Each number is 128 + 32 x the weight over its row's rms, rounded and kept within 0 to 255. Layers, rows and columns count from 0. Numbers have three digits each. The size before them is the row's rms in percent of the matrix's.

# down: layer 4 MLP down (transposed), 2048x512, rms 0.065, rows 349-373, columns 256-383
# up: layer 4 MLP up, 2048x512, rms 0.0697, rows 350-373, columns 256-383
down349 096:186142113162133100141125157146132137126150152117106146135144102160095109161160116144089170133052175207172161110095100140156122108137108109123076064151121130114169151166135094120084115138196097128173131118149085120131103198125152058134137093116104143131155126121096153135146140122119082138157150118217150051141158158087154149182156114133146152120091161104101161160116154124150118170101
up350 100:144114156110229125149104126162138122145103113118155131133115122145109160088085099113141122141141097126111132113128148110245151175154120083098143148075137200082155093104123116115125123106141103133125157088128089078132052101141109121128168097095120168156109132153167208160165112066101145110132133117133159068102118168139124110083117094181120136033154114106099134150145069155088071057108
down350 095:115123071137109135130134118097143159150096128159119111155098143102139046166049110172131100124099165137122102103070147130166122116061168153144124127101150062227112151200179111160140154093134154092216114163149123156081166114110140130099060099122189087119149116155122045134100109136161150136122159153137052091133145087126124171119100122052090107163139155181123154124140115087137188126108
up351 110:130102084126132173119154066115172104120146149166086131155114146163091116147152104150134135128118112124129175141162095138099168152110069165152181095060157138129076146212127120172095135129128097145139179196083159131073127188124135156152141116129094158110119110136142185141076178122079196105110123164110109127156133108100109143152065148098114125156099124115074169145163141182145226131142
down351 102:102130090145144119137161109175154129139142113104156093162096150104122200127140178138078095125137190164167117144121146170103173130123148114092203165180137145139113135131143179145163109083161167124183119099116130150133102111164124113091144182097175060181143117087149143147159153109110116116156085169153081112049145139152146154201157085118086135115120101136107144127117115130114133137134
up352 099:121149125119169100150149093136093089168133140081085120220119126116164129121148132155160088106154135170157083112134108102146077209174085089108152139153113162191087139107144101138106122139140116130195160114141094107108155136108135127115110121125163105140125149083143156183160087178101148115142119129127146156118159121077117156162146130160095096172135131123169174097121119211100093099165
down352 095:124102132162120140124155112122170151082168143131078104108077102115110131182108103158147151137092150147139152105176134136123183089146097131146106123133146067157112112105162205138147105079129141115095098144126169108132193124117114155195121137107111132115172132157138136133060137078133149150109159168097169169133104157114131142110142100147125189124070143133117129079139079157106146128094
up353 099:149184168108143102099121156157118124132146094109086192113111102171157105160125140112094105130132090121139167116142168109101122128083149132135122123160170122094124173160091094076150115140161154137114156121200152162152221108119134086157078123150130130136180097121100155124102170127151079112130138175090138138119105132166139078193139132121084189189141110144120185116158131054140131205136
down353 105:047128126157150152131135171109128147136137135111119152173151151090125120095183110185151129137093160103119152064113098021133156153098096109066171108125124076140163129142113062102127125182164174146117147137144123204113090100114095166143186180216099122123097098100167106125141122091121156114139118087095155175143162129115116150076195066120161112100167104178102111112086131122114143119155
up354 100:062130138183102081141098144102109089127090128112105086122095113148174124154146111173143081130174127101161125127172082066106158147124100126128082130175102154126141136117114168149143150119114081150118172111121138109107128147123119162088125172128103099163143112095093167105095123119109138188119171141144152102188148149113109139092115074144113119116105145109142159175169111126096105154113
down354 103:106123199111168103139054067149127078130162096157136144114146121174087095151136122115098225146176152147134149124130188137128082101184160189071120111167126104101109086107161062121120158114074144100144161128090076149121122122118168152160146142107095114143147114123184163114177089092148132118159098158086159126072102111085131097149145114093107170121095110178092159142089145157058137138124
up355 107:127100048179127052126162124093124165190106143197196181118147146152094137162135116135163152112120100118128099112136154080114064153126119137145138152108164130136157138126109082114146182137202082167103157138113221086204121140156154157109155164187086097108142086168131159106096108126119169125096154088157162131103110144144191083141103138145109077121115177133157117167125155164148186179171
down355 110:040109099165142134153120165070134198096197104143164141114116170110143088098117102106115135153079161125175113131156134040132217165148090146120127134097116149136120119140118146111126154105039120138128130118110151123085158104088135097106148063158153168151136122145081121078097147098099095123152133056100128137179097118127152117138075133157160123114163163096146089124145071100100090126146
up356 102:165125108079087122130147165068053100156164097135175126093094134096119134131146126109147080122223159109124114113161099174093072135113163155145165111132079119101103106173062129153143146116181138098128178123126108162105115114118186168158146108126186084142124156117068127129119138176106119073147109170157077085155145125068164121140137064163121140100099163171130136112215135094133165100140
down356 096:022108115177094110155200149143102171143148147107143185078156151131170172109179112108124122152055144118089133168115129102173087173122090175206091140149157140152139141087124185124140117074160134123126074153118089149118124168149122102150128153163086111095128076154156124158129091143184130115158158143125171110162160120137184126106136179129105103152134129098105128132110135121189139155098
up357 095:121182141141166204126146165115154106172133157122117100178058144056144098110077092118145108076081107084159134155095140170080110104030165181138094094132171186142153107091125123117127149148108145186134162087126093164138092112130100071083140150165118144133143122094108097101125099123094091095148126139168141073128154078122100109174122118112141111138085078066075163098085085151073177096167
down357 096:115081101109143164103144149114143075100079146124152183147131176116097157114103140113105127147156102138088110100188074135112140125169138087154120128173085087178128140155147122060110139115102107142135143160092165138095196132123118136154140096139146165144097158213106145113149143076124143120096087190158098114076148141161174140112127098080142170113173145156130108143130170089152103179101
up358 101:125080105092168112215165068082095110167108181134177142069102125139122117090114102158108108139096174082164121120062125151107106163121106106178169121136173121142104148114081173133076134140149130138125086183150132122194170141135173148130156112110109126160147105119104141133167163172141160085132110102208139059110091073094140103134113093154156189149114140163125069085133128162168126105135
down358 099:116133126134111144144099130178146098121144077121043136064146146139154130148076122098112080127139091200167148117133153129099118166163098104099086115135102131140105078185110133106119082168123128189159147054053151152110104117085101154107113066095136139091111113136181062160081131145105118060146129124129098141142136136128160105169131129109133137107101145147149147106157152131122116076053
up359 099:164107131129167135105126115088156086194096116143106095146095103125137127055148111138178123125129143114148112212110137139152098132208088148106113132129098208134123097201070077142138146126125111176098092127126163098100174164127145095123123142080182136118077217164106140144136094160107172176121143091076194137123137084103160176148147178107167137157106114106153157164106081172133145101057
down359 101:137085125162149159123171139130135139091116090136158154158096141097068216181104077101107163107165142143084118116118159130141112176100174166164134149150167105153181143124125119092126129136102044075180169104158132111147131102129080145178163023145116192136129091094157146064072106067121113161112109163150104090074122147180173140156144059115109160113111129130104139154154072132133070131126
up360 099:154088104156124128153181214147129134116116150059125136104162152092157212176131134104102116150112099121090198092094152131118122096146109211138140133123091111107136208147104118164112172089126092142041137143133059068110128129102162093127129115194104110099127134097098085126124158113112160142162099085069159151131113134117087188145145160126111116103151123080070111106106127144160147157127
down360 098:110166101149090127184134087132176086135211073160109163116175161115081107124157093081197115094114135118158111157050140121111128120116125151142111175104138079102116127141146156160159068175138191104129144116172133151130132115129114132113119152126116124132138118132148150117118132119095145156108100140171165120142169162097142093081137112146142107155137160130135088106126086103162125160097
up361 095:151129103146156088115125134130101182087072139203155089166093122152129127157106133145137109202095188124164215110110130133081058085099111075117203120114144106164110122153150115095128118114106198070140132096093101127107074054137146080155121126086137099113151092088095098128171144117126126123111130043170161113124151111078156094066112078120164120214139165116113153091142096125124094127128
down361 099:051155166164077139156158088075157141160129142136123146093107102118137142133082156127095104076146065147134142143114098065132126111144121078125131128145131118130107121079124198154108174125147074108173123138081152060165106117135126154092107103103115176197145131144146168108134062105159145126153077080169115112139079163155145099122121102127158133140177137132088043124150086081091135080158
up362 098:101122139121120083161079127103081120108167110122069118126185147155127136147097110029106176171141140122103144115126135199116127121100110150064180142126165138066086095083138125130137183135125119118100106160092130161138147127115126147118156091123093143168115113120140125137122136152116135105121151096161135101065128187073176184093129151159151210106158152111131094073162116104155132142154
down362 101:126074101143145187122096113103208179146088098148110163133147121157116157151157098140130171119090096120106127108111139136099137171125100125114106103153087171084119118152126157167144158163120127146158165126208160150097223201089145124063145129046190116145125143120153115088193108109150069189166104133098141075182136139144112138146159091116151113162163137140132094113155102194072082129151
up363 107:111111137113100153154132141103123136142162122147133139044120116085159123155189126106176140160175187078117144114084154104117108155098255135119149165148157074114151086158130115128122115110126119141168099142083155156112080087174119140116133140127175110109168109142136100107104136107190157136178167159108072110118112054126099095121177132129117183139140109053206110088125113119113157127127
down363 099:158107068165128091105184134148146148158122094121177133153121117112061097115061121092135129108081094026184144085148107189135149151144107181175190086133136163084078125091150186120155149112142135145113068124128069073173145141079154107167162143112143171170124142135155140143132121153080095136053131119117109105125124106079111128142145069145174084110164203193070110161105122118134172126067
up364 089:114131085125159127108158110117140156179105123124144102135153103200133177204091133126101101171159123101115163084112185125091168155161110110199061161143137143091087137121117145167133144126097137150097163121108126132158140127101150175049137106144042144115155097130165097133114153165148154126129157139138091134134177145112075099189100043138104121129056151191107151160076114053110149126151
down364 099:135129121102139189105170152161120128141145203151134178098137156124151176142121159168070099117140095073119068117092108082136129099114084096125174137116138164189193087083122084139118161177036167130163171122116062120097191139086180127100186093101133172135117190111160179119119175140138170104124077225084162133134221123160130157119132179117128154082107159140094099144131174125092164109119
up365 099:122202113137115091152132170179130155148097079165099165117169080102132139085065101199098100165115126097099135099107100160182148149188158134161161068098172112131090100196124099143135135125103139123125139120158186151103097150126106114108123121142152068105121087147115116148121116087104081086168136071120184130141202128146132163145080122100131102172152126169128082113088128124082140134143
down365 102:156147122159169128085093152103126109114134106111137116146152072085169061161139117112140085132160122121155132100076117182092128179151135113115160071125140129102153142154124152086132128190122190171107169096118103107132088186125111103146207143138156114074199175196112169117133182108181089088151103106128139100097133105128104128071120140168160087126139052090133181122182096150187088178130
up366 097:113100112110192088129114145073112102102141145137190165099113160157068184141143096136139165142133142164104131150104125165175118153148083136084111135095164044164145046128119169124086131131142115206106073128191163141114090057123108118116140089046122146160115119131148219149116106118153146147130135139144092137112125165107090076118163113086145094119154160119177102101102105126094134121123
down366 104:188097126202153109106113120120141141123134101068113102152154157158210173067162132131125189139166138181131158121113166149099120162113124166100122104071097084112147081080143199128138067126092150124106173132100122198104159146051094090093174122146181094086160173145170144140163164183145127132124112153121074099125070060149135107146100093165080081173115133129123078120112152086176061117174
up367 097:170114136154131123145147163140101068173079138113186092136110100123139088133088168091076131145185125102155194103154097100145123122156154108159121138163121100127112132114100115175125125205140147118090122183146131143164130089130102089174163073152117086092100162114132135132117170131168104152184115151132133104178050150184131112156087154128134184155145173155146103080148114162107129124079
down367 102:107157075146071135147138116165129125086153115092126102113153127153122092116132076115130040165111091086078139135122122123129067190173124133134124091069141119095137147063078085153158145105119150185078120086109174114151105161105145164157092097096087166162146123116099126122158100099125066090160095164122164192094142126102101129129183139084075139093087180112093156094115141178135092114107
up368 097:070082138206177158161156101133103157143121174165097113128148090133137171148077117156066075141161156127116139119125097176092124112130139142169172132094089095144125183149118140123114093131133117133128123148154101092098180075118110151103127161139153128111102157131190156127125102162154130129187142134105147150112124100139131185173140139113069174109113141155106106073070067098128144114123
down368 097:140082145147160112140161136106165114163196108151127138079132154157170146108116167164070123173092151113104102085122135079135115170136126117149142127194158143124135185141141079182142153145118145084114101220149135146132099121112084186168138122117075124182162153138127119092175116162130124119130150121086112123154156121109119130164149137142170129123099091124098144118197227129127212178171
up369 097:101123133105119182136125099156184145143110160155154110153108151108142144094158112097152140140127155079095126073109086094075099087151073171157147148190140142113064174143118124116148104185114130132152161115109101103104139102130152140136162109168115151225135163125182114099110141117148119138133140132077141092092118126128094153133116136114183210126130141124165184113128091149156117116106
down369 100:143164122149121125076142155137116107094150128128192091126114049069133150152112150061122102134090124112143099139100160110143125113117096187166104189167116128115108181135084162096151130120118198130090093146135111134106124125150083144148122139123122146165127124101134173086140149140116155128154096116172076184109116121057142130126093115141136133142101112155138070128129098138087159171156
up370 115:108139049134095138101173110121128027081082111086125153126121093098130081098150130108148152113118125113147142146083146126159144095167103081085204094101089138110155125196116100151182142107078186086124106164147147103171176187171161164138154138123150118162124116116111112164114139144136136125080085115131090152110121079102127132096137059098144094136148025134120140114107137128147151122114
down370 095:164071051102090122126067130167088177127138108148126117064097119135180127136100116155075148132128166099107106104114093138080108097089103122167124173117165129110140149085157084128110129124137088145056115146136143140091061118105130089079165101126102139162148079127171118141153110116128096176168169116042113130113141178142099104139124115098163125118115200138206129097201175139181111138084
up371 108:127139157151130199164115104120136162095188150127092114116091120119083089028131110153145095026141177087106133093163161119151129136129132103140131086075139084102084107087148120144141147126148106100140128183124169150124086099144137132076161133155080154121072174066210138109120148118080154130146122109131116079119168115119077158118165143077039122156132098154148151132140137077140151089192
down371 112:109107187082068127121113077121054123129105137177170138110177176100105122065129096083102107191098132150120066141047131152137106125106154137089139128079109116065202158115171119153171162074143141153159085174115099167108089105150165112108136143157143134135123151130171090174139082119122108141107161125057042075168101112085090115117109172177118156121134132127136165138181111187151161121167
up372 097:155122126232181080112141132141120141163112093169110161147120118087143143147095113107092089126170112037105138142121087125142146152126167073141158140142109107116140090179113082166123133118153147126116126125081125096132082126152160144144129102126163092146144170114129133124070145107152143161129202118115138113130135116126125114110082136049125174109107080175094121119151086165106101147160
down372 094:137147152074082139082094106125151179091127141116089175095123126099055048154142182212137098155141077174161151159128147140123067094074163153100098098146121170149122158108154147100137118123080113117099111152154151151091104117145134127127190161141122129128136072115174136119105103124109083106134098157121102138150115174136112108173196163122141093154102169185124070129166128112200122111163
up373 095:170067070094069094146102121134106079123106069095126110115090077087132110146160135189146132136065139150147153060148166153125125091136159144117109126153071117096112137126050114073110183101145149169155119128118088125161125120147109118104162187092123222142121079102181148120072125166120137155087066132122124104111131158146127146143100100085106080152165186103144108126108194153133089161138
down373 101:157158150162102117105020139139139092150135124166183138152147140132110141092116119117127136139095178166137092054164086112120135146125168136150186117137124152205098122136108128176136088183101106118120087111128110126117127132113144125137143088200107070121164148120092117160181076113100088084132134114111144162087110084106087129151122124118144146099141137132121136147140077126117121112124